config.toml
qk_norm = true
attn_scale = 0.125
init_std_o = 0.00602
optimizer = "soap_variant"
doc_mask = false
Each number is 50 + 10 x the weight over its row's rms, rounded and kept within 0 to 99. Layers, rows and columns count from 0. The size before them is the row's rms in percent of the matrix's.

# layer 6 MLP gate, 832x320, rms 0.127, rows 675-711, columns 256-319
099:48 64 53 55 37 61 50 64 61 48 53 49 81 52 47 59 55 57 32 49 50 42 62 35 53 49 44 52 43 44 55 57 25 51 39 41 49 43 59 53 67 74 50 55 59 45 44 38 37 53 40 50 28 51 48 41 61 50 37 40 66 61 40 46
100:51 46 62 55 34 36 53 43 55 52 62 52 41 41 56 67 42 69 45 62 49 49 51 41 40 53 33 56 39 51 43 63 69 28 29 63 71 51 58 57 42 72 57 48 37 43 58 72 57 42 47 42 30 38 69 50 41 50 52 59 46 49 51 42
105:43 61 52 46 49 30 66 36 58 42 48 52 53 41 53 59 40 36 37 30 49 58 43 47 69 55 43 56 54 52 38 36 69 45 45 55 39 70 64 43 46 51 42 49 62 67 44 42 59 57 53 48 37 52 42 48 36 39 41 44 51 49 29 54
094:37 60 49 46 49 48 39 52 45 61 42 16 43 63 40 62 64 60 70 56 54 52 52 40 58 50 47 46 69 52 60 54 43 48 50 39 35 52 42 47 45 49 64 41 53 51 51 64 64 43 54 46 54 41 63 37 54 50 48 56 61 55 64 56
092:42 57 58 50 50 58 33 49 51 41 50 51 44 41 33 68 42 39 51 30 51 40 39 65 44 56 58 39 56 43 53 36 50 33 42 59 71 49 39 41 60 42 56 37 48 53 45 53 47 47 45 52 38 68 42 64 48 36 52 67 51 36 53 55
098:42 39 38 47 41 57 43 48 43 42 44 47 40 40 35 46 49 51 38 55 52 50 62 49 84 42 50 53 52 53 62 51 50 53 62 62 64 53 60 38 64 47 47 62 49 64 62 50 40 33 74 48 48 54 60 47 59 55 43 25 47 41 50 49
095:61 53 46 57 61 45 37 63 53 47 46 40 31 55 52 57 64 44 38 50 55 40 50 53 39 39 48 47 44 56 57 69 46 34 48 51 58 49 57 61 28 79 60 41 54 26 45 35 49 60 38 47 35 48 61 53 50 39 59 50 61 63 46 46
094:46 48 43 61 51 47 38 39 49 49 37 64 53 56 50 41 29 63 65 59 45 59 64 51 62 60 39 62 55 55 64 57 52 59 57 49 37 62 61 59 51 45 43 33 36 58 57 60 37 54 52 52 44 49 47 45 61 39 49 70 57 48 45 61
099:61 62 38 57 42 61 38 37 32 44 59 39 56 52 72 54 31 45 61 56 64 54 45 41 62 33 60 34 49 49 41 41 38 56 52 28 47 36 60 73 51 65 47 48 42 46 33 41 48 62 57 62 55 48 67 74 49 35 50 52 62 61 51 42
100:64 50 57 57 77 54 59 50 40 53 63 53 55 39 64 67 52 44 37 43 69 48 54 47 52 57 61 47 48 50 51 52 58 64 44 43 54 47 46 60 72 53 51 41 63 64 58 44 36 59 62 65 45 50 56 48 46 44 63 47 60 50 44 45
103:46 46 51 47 48 55 40 49 46 40 55 75 59 54 69 51 43 50 66 51 51 59 41 56 34 46 44 56 64 52 39 51 38 58 40 37 61 60 55 48 59 66 54 66 50 31 47 63 49 38 45 35 51 55 44 55 46 60 66 48 45 58 42 47
102:42 55 49 40 46 58 45 40 30 56 42 35 39 34 31 39 41 51 83 41 48 54 57 49 56 54 50 54 60 57 38 55 70 43 47 55 35 52 62 38 61 54 51 33 56 56 36 56 42 43 45 48 39 41 51 54 67 54 64 43 35 34 58 46
092:54 36 57 61 42 32 60 63 55 27 61 39 56 49 42 41 80 45 58 45 66 45 49 61 40 44 67 48 51 50 57 46 48 56 35 73 53 59 54 49 55 63 44 39 35 49 66 54 47 63 58 55 35 46 44 59 48 44 53 47 49 61 48 54
097:50 50 53 48 48 54 61 51 57 56 37 55 50 36 38 43 47 52 71 58 36 50 50 38 38 59 51 52 56 38 44 66 66 41 48 74 79 52 57 47 50 44 51 58 46 48 37 42 61 33 68 33 42 43 55 47 51 59 48 36 44 71 46 43
099:54 54 55 43 49 55 66 32 49 47 28 50 40 53 58 58 32 63 52 51 45 54 44 24 42 62 58 43 43 52 63 68 44 62 34 49 33 59 27 71 54 55 54 52 47 46 53 55 69 58 35 54 47 31 44 32 53 59 65 55 58 46 49 43
097:67 47 37 46 52 58 58 47 54 54 61 58 47 46 36 50 55 51 44 53 42 39 70 33 66 51 62 68 37 62 54 54 50 62 43 52 58 53 57 66 57 59 44 39 62 58 46 41 40 67 37 27 50 49 42 43 44 58 48 62 46 70 57 55
105:49 76 66 27 46 46 46 48 36 57 55 37 51 59 49 64 56 48 47 41 57 51 49 52 32 53 63 46 52 48 53 46 47 59 57 59 47 46 63 73 49 45 57 49 39 63 72 60 46 51 46 42 38 42 60 55 50 71 54 58 60 23 51 59
105:44 47 50 42 55 38 66 53 46 47 65 58 49 62 65 47 50 50 43 49 43 42 43 47 51 60 38 45 38 52 68 43 71 52 59 54 53 39 45 32 44 50 56 46 41 53 45 55 53 47 52 69 40 55 50 26 36 47 67 47 70 49 59 61
098:52 61 45 52 54 39 70 42 55 48 68 44 44 41 39 55 60 39 32 50 38 33 39 56 57 37 54 60 55 49 49 45 52 58 64 44 57 44 45 56 41 52 52 64 46 49 46 50 41 43 35 40 64 58 62 38 38 53 47 45 76 49 73 58
101:36 54 36 44 59 61 37 60 41 52 52 44 50 39 31 52 55 57 44 80 49 46 46 45 49 53 52 63 59 35 47 23 63 64 43 41 53 51 48 47 48 54 44 55 56 51 49 49 53 33 61 62 55 51 53 51 47 40 56 54 43 52 44 64
098:27 43 49 26 35 30 43 51 33 42 51 46 35 56 44 49 59 54 63 63 46 35 62 53 65 47 45 54 46 66 48 61 51 39 44 53 67 42 65 64 62 46 55 52 38 50 43 59 49 41 62 35 55 53 48 57 42 43 53 37 47 54 43 59
101:37 50 52 38 53 59 64 46 55 38 30 54 56 64 37 47 34 56 48 51 33 60 44 38 49 51 49 62 60 45 41 57 46 42 62 56 55 46 67 39 61 42 42 43 49 72 58 43 51 47 50 57 49 54 34 32 43 24 53 38 62 38 41 72
094:52 66 66 44 53 45 35 54 49 52 43 50 44 57 45 44 44 64 46 71 29 53 61 49 67 43 45 53 63 46 31 47 55 59 51 44 49 54 58 53 44 34 44 53 62 67 77 36 34 47 50 64 47 34 58 56 53 51 63 51 45 52 58 58
099:61 68 35 50 46 58 55 40 57 57 48 45 62 52 52 59 58 64 42 45 63 41 47 72 50 52 51 51 42 59 36 62 52 54 54 49 47 49 49 49 64 41 51 43 43 72 47 54 49 42 53 53 37 46 48 63 51 50 30 43 51 29 43 68
101:46 56 35 66 46 37 55 57 60 57 62 73 68 55 74 52 51 47 56 52 45 43 43 40 40 39 62 60 38 54 48 49 60 40 49 48 31 48 46 53 48 53 53 25 38 64 44 58 60 39 41 53 49 53 55 50 50 39 62 28 43 64 59 65
096:51 49 64 61 41 55 56 44 50 47 48 36 58 70 63 42 37 50 29 46 51 49 44 53 55 64 34 58 68 44 44 30 50 62 42 66 64 50 52 64 54 64 56 62 57 40 35 36 31 59 30 38 60 42 53 45 48 42 47 59 83 51 51 58
100:62 54 52 50 78 48 64 55 37 45 31 53 38 59 43 53 47 50 57 43 53 59 51 52 57 55 50 62 67 63 54 66 46 51 55 56 43 59 28 48 44 30 49 48 61 54 55 50 61 57 50 42 41 55 39 41 35 57 53 53 41 56 42 42
095:46 55 62 41 48 55 47 47 28 60 54 55 42 34 44 57 58 51 37 52 52 56 41 49 76 74 49 55 39 49 35 50 46 30 44 57 56 71 53 55 43 69 54 38 49 40 46 64 54 61 45 51 61 44 49 48 39 66 30 44 49 65 39 77
097:46 56 56 38 60 42 24 55 47 44 50 41 65 83 50 57 27 53 62 46 50 71 44 58 43 37 45 63 49 40 54 45 39 49 57 55 47 57 56 53 45 44 48 62 55 56 51 32 31 40 52 52 54 66 54 53 50 67 49 62 45 51 56 61
097:46 36 52 52 54 32 45 61 48 39 57 47 44 46 38 39 47 48 52 38 58 54 36 33 48 35 31 54 48 56 60 56 51 68 35 61 40 61 53 62 59 48 59 55 43 47 64 51 49 66 45 46 41 56 53 36 55 63 43 42 61 29 37 34
098:29 61 60 52 62 46 53 58 51 42 35 42 60 41 47 53 57 42 42 46 43 67 47 58 59 50 37 37 54 50 50 74 50 44 45 55 35 34 40 45 30 53 48 50 20 40 56 33 50 50 36 47 52 48 51 49 45 45 49 47 66 50 49 47
106:41 56 63 61 51 53 65 38 41 51 49 36 48 54 56 57 46 45 61 56 60 54 47 52 44 51 48 48 68 45 48 37 50 74 51 77 46 63 38 58 48 39 57 48 67 46 64 50 61 52 32 48 61 50 28 40 44 61 77 31 28 44 46 49
110:47 36 42 49 67 59 45 69 38 40 50 42 44 58 62 51 47 58 47 57 50 65 44 44 52 63 70 69 56 51 35 54 40 33 34 43 67 61 26 58 50 44 45 61 65 40 38 49 32 41 48 47 57 59 35 68 43 62 52 47 48 54 47 60
097:53 47 67 49 51 41 52 45 49 44 56 59 55 60 55 41 65 68 54 46 56 57 50 50 59 59 47 51 34 41 52 43 49 47 62 39 56 62 42 56 53 62 51 59 52 43 53 57 53 60 32 53 51 68 58 38 44 38 49 30 53 78 48 47
097:47 75 59 31 55 43 55 47 28 57 46 46 39 68 51 45 44 37 54 50 67 58 50 55 49 38 43 36 51 62 46 58 76 40 25 56 63 38 34 40 41 61 49 41 51 57 56 51 54 42 42 39 46 52 60 58 37 45 42 48 50 51 58 61
100:49 43 36 59 46 68 49 45 53 44 55 45 58 51 64 34 53 38 56 34 58 59 61 54 49 50 79 58 53 42 58 38 45 65 56 48 57 39 59 32 38 55 43 39 66 63 52 42 61 48 55 56 35 43 54 50 45 46 58 50 47 53 29 52
099:56 37 52 28 60 58 59 57 51 48 36 59 62 46 59 58 44 34 40 55 32 42 55 23 56 39 49 41 60 56 43 17 39 20 68 44 47 30 61 57 53 62 52 52 37 45 71 50 54 60 50 49 33 42 43 33 60 52 54 43 65 36 50 64
# layer 6 MLP up, 832x320, rms 0.132, rows 675-710, columns 256-319
102:33 41 46 63 35 53 54 49 59 46 39 41 26 50 61 54 57 49 34 60 62 50 48 37 51 40 61 59 68 39 53 51 63 42 55 36 64 56 62 60 32 40 52 46 44 38 45 59 82 49 48 44 53 57 43 65 54 50 52 54 49 41 60 60
100:50 44 46 60 52 42 58 49 61 48 44 30 36 41 38 58 39 65 32 57 47 39 48 57 56 53 42 45 47 69 63 56 49 69 49 42 66 57 51 59 54 47 57 40 52 56 54 45 51 64 62 35 59 66 53 54 53 29 36 50 64 54 44 56
106:48 36 45 57 49 54 42 52 35 44 59 38 50 47 43 53 65 46 44 51 55 43 57 37 51 56 43 53 65 56 51 49 45 31 47 43 56 42 50 67 37 62 58 55 30 64 43 43 45 31 56 42 63 39 46 53 62 47 58 49 54 35 28 36
099:47 57 68 69 60 57 46 62 46 55 48 51 23 49 46 50 45 39 52 41 43 47 40 52 39 31 43 50 42 68 45 55 45 47 61 60 61 56 56 52 51 72 49 44 45 50 56 66 53 54 63 57 66 71 54 61 46 46 65 54 66 53 47 46
093:51 47 43 56 56 36 50 48 51 53 49 65 54 43 47 61 47 40 77 35 56 37 53 52 48 45 47 39 63 43 57 51 57 43 52 62 45 57 40 43 47 55 52 48 53 47 59 50 44 50 56 41 35 49 59 59 34 62 58 71 45 44 49 32
099:45 53 34 51 56 50 56 58 37 63 63 43 60 37 51 34 52 52 64 45 50 52 56 48 48 58 47 66 24 45 48 58 59 43 48 56 33 61 45 60 56 39 41 48 26 43 47 43 44 58 46 38 29 47 55 53 36 42 51 38 54 32 60 43
094:48 50 43 54 51 47 59 51 44 43 29 69 44 39 64 60 52 55 39 70 42 41 50 39 40 58 62 44 45 49 54 36 41 44 67 60 47 60 58 72 52 60 49 42 52 37 50 43 62 36 69 46 58 44 56 56 59 44 41 56 64 53 40 33
092:41 56 52 42 45 53 58 67 39 50 57 37 58 55 61 69 47 35 49 55 50 47 43 47 63 39 51 61 53 46 53 44 44 52 45 32 74 39 50 44 53 67 37 51 66 48 51 44 54 46 44 62 48 64 48 54 32 40 56 51 54 51 46 32
094:52 51 52 58 47 39 56 58 42 42 43 47 56 33 43 44 48 54 41 31 50 43 35 38 39 52 53 39 54 44 68 57 48 59 50 45 48 63 37 37 45 58 66 33 51 70 70 44 51 49 45 45 38 49 50 44 37 60 56 32 57 41 56 51
093:61 51 75 51 67 49 54 58 32 64 59 43 45 34 57 61 48 49 48 46 64 51 43 62 59 54 44 29 48 61 51 45 55 67 43 44 50 47 43 57 66 47 52 43 54 61 62 43 42 47 59 54 45 49 68 52 48 52 50 51 50 48 38 42
097:46 51 65 61 64 52 52 50 68 44 56 61 48 54 57 54 65 69 40 44 56 51 58 48 36 40 57 55 47 43 37 62 44 51 41 50 42 61 50 61 57 43 47 68 39 44 44 50 45 51 47 68 41 45 62 58 49 66 39 63 64 43 56 52
105:51 36 36 56 30 33 41 31 48 58 49 51 53 51 62 61 42 43 57 40 46 48 44 51 50 52 48 50 53 52 57 54 48 49 61 26 48 49 43 54 52 48 42 50 65 52 51 53 38 68 51 49 54 53 44 71 36 33 37 53 59 44 52 39
099:38 34 55 61 53 44 47 52 44 32 38 58 35 60 42 31 39 46 48 48 36 52 46 65 55 58 47 46 61 55 46 46 33 49 39 56 43 42 54 58 39 48 71 53 36 61 50 63 52 16 59 59 39 39 53 39 37 52 45 25 53 55 71 54
097:34 58 33 58 52 72 42 60 44 41 37 39 58 46 65 60 55 45 34 56 49 52 37 61 67 41 75 47 54 55 54 49 56 47 28 49 30 54 43 63 45 30 64 54 40 47 46 45 42 57 52 47 61 61 55 59 47 55 57 35 49 37 54 63
100:47 45 55 49 45 52 61 35 44 67 39 56 52 33 55 67 53 51 50 45 47 47 56 71 68 46 44 59 70 56 39 44 49 44 37 50 41 61 42 49 42 46 59 67 62 41 59 49 38 48 49 47 60 47 50 45 65 55 50 24 58 55 59 59
101:43 65 55 43 49 40 52 63 42 33 29 50 55 35 65 44 44 50 60 39 49 47 41 60 49 46 28 52 37 35 45 54 38 57 53 46 48 47 53 42 43 48 55 49 51 52 50 37 65 57 57 50 70 61 63 42 67 48 45 37 66 39 41 41
101:52 69 33 40 48 31 62 58 37 54 53 47 56 50 50 61 40 47 51 57 56 56 48 66 33 46 63 60 48 70 46 51 66 51 61 41 55 48 54 70 45 42 46 32 51 53 23 52 54 49 59 55 43 54 56 51 59 53 49 44 43 55 50 30
102:32 51 64 44 57 45 45 50 46 71 52 47 43 75 57 45 50 27 40 48 41 75 62 58 65 46 57 57 37 67 65 33 64 52 51 70 44 45 49 74 50 45 57 60 07 43 37 58 48 46 57 49 55 44 52 46 37 43 39 56 43 57 66 66
099:49 55 33 41 46 45 48 45 58 55 40 48 26 43 57 60 36 46 30 40 42 41 36 59 53 39 57 53 51 65 35 45 44 54 61 44 47 41 35 58 41 36 71 40 27 46 45 50 39 34 36 34 54 51 52 37 28 48 43 39 54 56 59 44
099:61 58 59 41 69 38 55 55 43 51 56 43 66 53 54 39 52 42 46 53 64 44 55 55 66 54 34 35 65 52 59 69 37 38 65 55 40 48 57 39 53 61 45 47 47 60 47 50 63 53 33 56 39 76 67 60 63 44 64 32 49 44 48 42
103:45 44 54 47 47 47 50 49 39 70 46 62 45 41 61 35 66 54 60 50 30 45 66 56 61 61 41 48 43 43 42 42 55 49 65 57 56 58 53 58 45 39 46 47 49 44 50 42 48 57 50 56 68 47 54 61 30 46 63 45 35 38 30 57
102:33 71 34 44 39 50 47 57 26 31 62 65 53 40 57 58 43 33 65 41 37 55 54 43 56 42 65 57 51 56 63 54 64 56 50 57 67 56 30 52 45 55 42 53 66 49 39 57 38 49 36 65 55 56 49 40 72 58 62 43 39 43 59 56
095:51 57 50 49 58 41 38 60 55 50 43 55 43 64 42 40 34 60 58 62 50 60 45 59 66 55 40 36 52 57 33 36 46 53 57 58 56 59 59 43 49 27 55 64 52 63 58 28 30 54 57 62 43 47 50 47 47 39 53 51 47 59 55 66
099:65 52 58 40 55 36 49 37 58 60 48 43 56 42 20 53 46 71 62 53 51 64 41 48 43 48 43 53 51 64 52 71 63 61 42 53 40 42 46 68 63 45 40 58 52 49 64 49 47 37 35 42 50 60 39 57 43 56 43 51 50 45 47 41
099:55 35 54 48 52 62 47 61 60 49 70 49 56 45 56 50 43 41 58 42 51 57 57 46 65 48 72 59 60 55 55 46 50 63 58 46 30 51 60 42 34 34 48 64 55 31 58 56 52 43 76 68 62 48 40 44 40 54 71 52 58 53 40 64
099:41 55 62 41 72 40 39 48 64 50 55 54 55 56 57 32 49 61 43 40 57 30 54 50 67 34 60 71 63 49 62 47 47 57 44 37 50 45 51 41 51 54 60 37 59 52 33 39 40 56 42 42 48 34 64 45 57 64 38 56 40 40 58 56
099:28 52 51 54 52 61 58 51 57 52 49 57 53 71 48 37 50 27 62 58 51 54 56 69 68 52 40 47 56 67 46 56 45 45 47 48 53 57 56 34 35 49 66 48 52 47 46 30 53 44 34 39 40 35 46 26 57 61 59 42 62 28 53 60
099:32 55 39 60 39 49 67 61 44 45 49 58 48 55 63 37 55 64 62 54 53 61 63 46 51 64 53 51 58 41 44 45 37 50 57 27 46 62 49 58 50 46 50 51 65 64 43 42 50 63 65 50 39 64 42 52 50 66 55 51 47 61 39 42
092:52 47 31 60 41 49 56 34 64 48 48 59 47 39 46 55 60 66 28 45 56 52 44 54 23 54 72 66 57 28 57 39 46 43 43 53 48 56 59 50 56 37 58 38 34 54 52 45 56 60 44 55 40 62 70 67 49 41 60 33 69 52 57 59
101:43 45 54 39 41 41 59 42 39 58 46 64 38 60 40 54 57 60 45 43 37 45 47 64 55 60 56 42 49 59 49 58 51 27 53 50 40 66 46 48 38 54 67 57 62 57 48 54 54 45 69 56 63 52 40 60 44 53 52 42 51 53 55 73
098:48 59 39 43 47 56 62 39 51 51 65 40 51 55 57 34 51 52 54 31 56 48 43 44 44 63 40 68 35 53 64 44 55 54 40 50 56 51 64 52 65 62 37 69 51 73 40 71 48 50 53 29 46 39 62 39 63 56 48 40 59 54 45 68
096:54 45 34 50 57 48 47 54 53 65 46 41 58 27 39 40 47 58 55 48 48 57 36 42 66 65 36 60 40 29 63 52 26 49 47 48 49 46 52 51 65 61 36 31 29 57 51 35 35 41 60 48 72 62 62 46 54 31 47 69 65 48 54 52
122:52 52 43 51 39 38 40 59 34 60 54 64 28 54 54 43 45 57 46 56 57 51 54 64 32 37 44 47 69 37 44 59 62 42 53 48 55 53 59 49 44 59 46 58 45 57 44 49 48 33 41 44 44 73 54 39 28 37 50 72 49 56 50 55
100:49 53 60 36 36 61 49 41 48 65 47 41 48 70 24 49 45 55 49 51 34 49 45 46 63 42 50 49 43 40 45 46 68 33 40 40 40 40 57 56 59 51 61 73 53 33 42 56 58 31 44 53 61 59 22 69 43 55 43 36 40 61 58 49
101:61 48 58 39 57 56 63 65 39 44 49 32 76 46 53 49 56 61 69 41 62 62 52 46 86 51 47 51 77 41 44 60 52 55 59 68 44 45 56 56 52 47 35 47 39 51 59 42 47 54 44 67 67 54 33 55 46 44 53 65 46 51 43 48
099:53 58 36 53 44 67 44 48 44 50 56 64 49 42 58 41 38 45 50 79 54 43 35 48 39 51 45 54 38 53 51 40 43 41 59 26 30 48 54 50 40 55 65 47 68 34 51 36 58 65 56 49 45 47 49 39 56 46 35 54 56 66 62 42
# layer 6 MLP down (transposed), 832x320, rms 0.124, rows 675-710, columns 256-319
108:48 60 56 48 55 64 59 35 42 46 34 42 51 51 56 43 49 42 42 30 64 44 61 58 46 53 43 54 50 37 62 65 63 67 53 53 63 46 61 35 46 69 53 32 54 40 49 53 81 30 53 50 63 23 51 44 55 46 64 42 38 56 47 63
100:48 59 57 46 41 53 45 46 66 44 59 57 55 53 33 47 50 44 32 58 45 65 63 76 64 50 61 60 51 51 58 51 47 58 52 42 43 74 50 44 36 52 42 70 39 59 53 45 67 35 37 56 61 45 53 68 51 67 54 43 42 49 47 51
106:60 40 37 50 56 47 36 45 51 43 50 55 53 36 46 46 55 55 46 53 67 56 38 58 55 54 40 59 44 33 49 40 53 56 48 38 35 54 38 61 46 53 58 30 35 52 60 51 49 53 46 30 61 47 79 55 51 46 49 56 51 42 56 32
093:51 35 51 52 35 61 60 43 63 53 48 48 70 39 57 57 67 48 56 42 52 43 42 59 39 42 50 52 54 64 46 57 26 36 44 43 40 63 59 49 39 32 64 53 54 55 55 63 66 48 35 31 55 61 41 53 38 46 57 46 61 50 42 43
096:43 30 60 44 51 68 36 68 55 52 49 36 50 61 47 50 49 76 41 50 39 45 45 41 50 43 50 45 54 45 72 55 53 42 55 77 38 57 50 49 40 41 54 25 51 44 75 56 51 57 41 60 34 30 48 62 52 53 45 36 52 44 41 43
100:69 45 47 44 44 68 49 44 42 58 39 57 28 51 39 39 50 52 58 62 55 49 55 68 52 52 52 58 70 64 63 46 36 58 54 49 67 51 64 49 46 57 21 64 42 47 63 40 50 65 48 43 61 60 47 56 54 55 47 43 52 54 49 68
098:37 55 44 51 40 46 57 46 20 55 48 51 75 63 45 49 71 51 59 50 48 61 37 43 55 59 63 64 61 42 38 41 39 44 40 52 77 44 48 52 46 40 41 47 34 66 36 52 58 49 53 29 49 59 45 58 40 51 43 40 45 54 48 53
094:33 51 56 47 58 38 68 32 51 56 43 53 52 44 36 41 45 67 50 49 50 31 57 73 59 61 41 55 43 69 30 50 43 54 50 52 57 57 64 68 53 63 51 43 35 36 49 49 37 57 31 47 56 51 47 45 54 42 55 39 53 56 60 55
092:60 48 43 46 53 64 42 41 52 44 57 57 56 59 61 65 30 53 39 54 38 59 33 65 45 43 43 40 49 42 38 58 55 67 50 66 43 38 65 45 56 67 51 57 47 61 46 40 67 47 46 52 61 41 55 56 40 53 59 58 43 44 54 47
087:49 20 63 50 36 57 44 45 55 47 58 51 47 48 51 57 49 46 59 49 53 50 30 60 40 52 41 33 41 48 53 60 56 39 53 46 47 51 55 37 51 50 52 53 55 46 58 34 61 39 58 42 25 65 55 52 61 52 56 41 44 54 43 48
099:44 46 53 39 35 60 39 48 47 42 48 64 61 26 58 58 32 50 46 50 36 60 45 59 55 51 47 63 75 49 53 53 44 43 41 64 57 57 45 61 42 63 56 45 31 61 58 66 50 44 54 44 59 56 58 51 49 47 38 39 55 54 37 54
105:70 27 68 66 58 50 56 39 50 50 67 36 31 47 39 49 55 64 54 64 47 63 40 49 60 72 58 56 32 54 34 64 67 55 45 50 46 39 59 50 52 47 41 41 53 68 70 50 52 42 48 45 55 52 44 45 55 60 46 61 50 29 36 42
092:74 36 57 44 51 49 41 42 67 42 58 60 54 54 43 50 38 37 44 47 64 40 49 58 42 54 50 39 60 41 50 46 56 51 56 28 50 51 48 56 43 67 47 49 47 58 57 35 31 62 40 64 55 63 42 56 22 58 56 63 55 41 40 65
099:38 46 56 55 34 44 50 43 57 59 62 66 31 32 43 60 53 66 56 51 57 50 42 40 46 59 43 39 29 31 46 42 47 38 66 45 45 54 48 58 33 45 51 34 50 59 40 57 53 46 43 42 67 45 46 49 55 54 61 46 64 42 33 38
101:46 67 38 39 59 50 49 70 40 60 40 52 52 31 65 50 49 44 51 50 51 36 67 55 33 69 52 66 44 47 42 41 41 47 57 51 40 73 47 53 58 62 39 53 53 54 52 40 51 34 36 59 56 35 51 50 54 46 45 37 51 52 36 49
099:37 49 49 35 71 44 56 44 43 43 46 51 56 42 59 38 51 46 59 42 47 44 66 58 37 44 40 25 59 46 41 61 47 61 33 69 62 42 67 46 67 56 52 34 42 35 60 52 24 36 48 27 53 54 62 49 34 37 49 62 51 37 62 53
099:49 60 57 70 58 39 63 43 54 54 68 59 55 47 28 41 47 53 55 78 25 35 49 49 47 44 43 46 41 58 72 37 43 58 52 69 47 48 51 69 40 47 51 42 52 68 50 63 60 65 58 55 56 61 59 47 62 68 39 61 47 56 59 61
102:33 44 42 55 57 48 61 31 35 54 59 49 55 54 51 48 31 48 50 58 37 44 51 52 31 36 71 50 40 46 41 59 33 49 49 61 46 56 62 65 66 39 54 54 40 55 34 50 53 37 42 41 51 64 76 51 59 54 44 54 42 45 51 45
091:43 51 63 41 37 41 58 66 43 41 56 46 41 53 59 52 46 53 48 32 51 58 55 43 45 59 52 47 32 58 54 55 39 40 47 55 48 51 40 50 39 56 53 40 51 47 52 40 54 35 57 47 50 34 51 37 50 30 51 61 55 29 45 47
101:60 46 54 58 41 48 51 41 44 77 62 58 43 41 46 56 59 59 47 52 58 43 54 38 51 33 64 42 53 53 44 50 63 58 44 47 61 42 56 42 21 42 67 64 55 57 62 30 47 50 60 51 47 46 49 58 62 43 53 69 45 38 53 50
103:62 48 64 37 47 49 58 51 47 57 59 48 28 52 43 42 58 32 70 51 48 52 43 53 36 38 46 57 46 72 66 56 58 46 49 62 41 59 28 39 46 61 48 48 48 65 28 52 48 39 33 36 31 48 36 59 61 53 46 47 41 58 40 68
102:49 52 43 65 58 41 48 45 61 47 76 30 37 43 33 52 49 56 50 56 42 52 57 57 61 78 57 48 51 60 67 54 48 44 42 47 46 62 64 65 48 52 46 66 56 60 52 64 35 51 34 56 45 44 40 55 49 54 47 29 41 50 47 40
101:49 59 59 59 41 50 43 47 60 54 49 57 52 64 56 58 63 46 72 32 57 46 52 64 37 40 60 40 56 56 63 54 52 31 37 58 51 61 37 43 37 53 51 43 53 62 43 44 58 48 49 60 54 41 39 36 61 48 36 46 56 59 45 49
098:49 58 68 23 56 50 46 36 52 37 62 44 37 42 45 53 43 52 49 55 64 52 53 45 64 63 56 62 56 52 70 62 54 44 55 42 56 65 47 40 57 51 36 15 34 61 59 64 47 38 66 79 44 46 56 50 43 53 53 60 57 70 58 47
094:51 60 49 37 41 34 65 44 73 61 57 43 43 58 47 46 39 40 76 35 61 40 54 57 57 71 40 31 58 51 52 63 46 41 50 70 58 44 41 50 33 61 53 48 48 46 50 45 41 37 42 45 49 62 53 54 59 48 56 52 35 28 47 50
095:55 37 59 76 69 55 39 37 62 56 51 42 39 49 36 44 53 66 55 55 68 57 46 51 50 41 50 41 49 57 57 38 49 42 69 55 44 55 50 55 39 45 39 70 26 45 42 44 53 35 67 61 72 61 45 50 52 55 45 46 39 43 58 44
101:55 71 50 41 62 57 33 45 48 64 30 52 55 46 62 38 54 48 61 55 47 57 56 56 53 54 67 41 48 49 48 67 59 44 39 55 45 59 46 61 62 52 50 70 41 45 64 51 61 48 30 43 67 37 61 59 61 46 28 44 57 50 43 56
100:68 48 66 51 52 46 28 46 67 60 35 45 53 43 53 53 53 42 61 58 44 56 52 46 40 52 54 48 58 49 54 32 60 56 44 54 50 52 45 59 48 52 49 51 49 50 58 59 52 36 31 55 46 59 56 54 59 54 45 49 50 53 61 49
098:49 55 49 49 58 64 23 41 39 44 61 52 53 50 47 55 47 57 43 54 56 60 54 44 38 38 66 36 59 36 57 53 56 66 60 31 49 52 53 52 55 47 40 47 63 58 54 60 54 49 61 56 48 35 39 37 64 74 60 65 46 55 41 42
097:56 54 48 45 32 50 46 67 62 40 61 41 54 57 59 38 42 27 44 48 54 24 41 50 49 73 58 49 38 50 50 61 30 36 42 43 25 52 52 40 60 45 54 55 52 40 53 44 46 55 65 52 39 40 50 36 42 44 47 51 52 54 50 61
103:57 21 53 40 34 34 52 53 49 48 36 58 46 55 51 47 50 55 55 50 35 54 60 49 53 57 62 54 32 43 45 59 49 72 43 51 57 61 41 52 50 57 45 63 47 40 37 61 56 47 50 72 44 50 46 53 49 41 42 64 47 50 43 52
098:41 63 36 45 54 49 43 60 40 51 45 44 59 42 48 44 58 43 44 44 59 55 50 58 46 66 52 53 47 50 64 53 42 32 60 32 62 55 64 45 51 58 51 45 35 45 62 58 68 52 45 48 38 42 47 54 59 56 65 42 52 61 40 36
117:46 52 51 55 53 38 63 24 58 61 41 45 48 57 39 49 63 52 54 40 30 47 62 73 46 46 50 51 35 45 49 48 56 65 67 38 56 43 60 57 38 46 47 48 51 62 63 62 57 59 52 39 22 54 50 33 50 48 49 44 46 42 37 40
098:26 54 54 41 50 57 51 58 50 50 55 50 42 51 42 42 59 55 42 50 48 38 56 30 50 53 44 45 52 45 61 67 55 52 50 50 61 59 60 38 52 46 59 51 53 63 39 37 54 75 54 54 45 46 55 42 44 49 39 67 48 60 58 43
103:42 47 68 59 46 43 47 46 51 52 64 34 67 55 55 57 49 48 31 34 35 41 61 50 41 43 59 48 51 61 63 45 63 41 74 57 59 59 61 33 32 43 61 50 43 64 58 54 42 58 47 45 51 67 47 41 56 48 55 57 53 48 46 63
101:45 52 44 63 41 85 36 60 49 35 38 50 44 34 45 32 39 55 64 59 66 31 70 50 50 61 54 57 52 53 53 54 65 53 49 48 60 47 53 32 56 49 47 35 39 48 48 71 48 38 60 47 46 43 48 41 47 33 49 56 37 52 52 39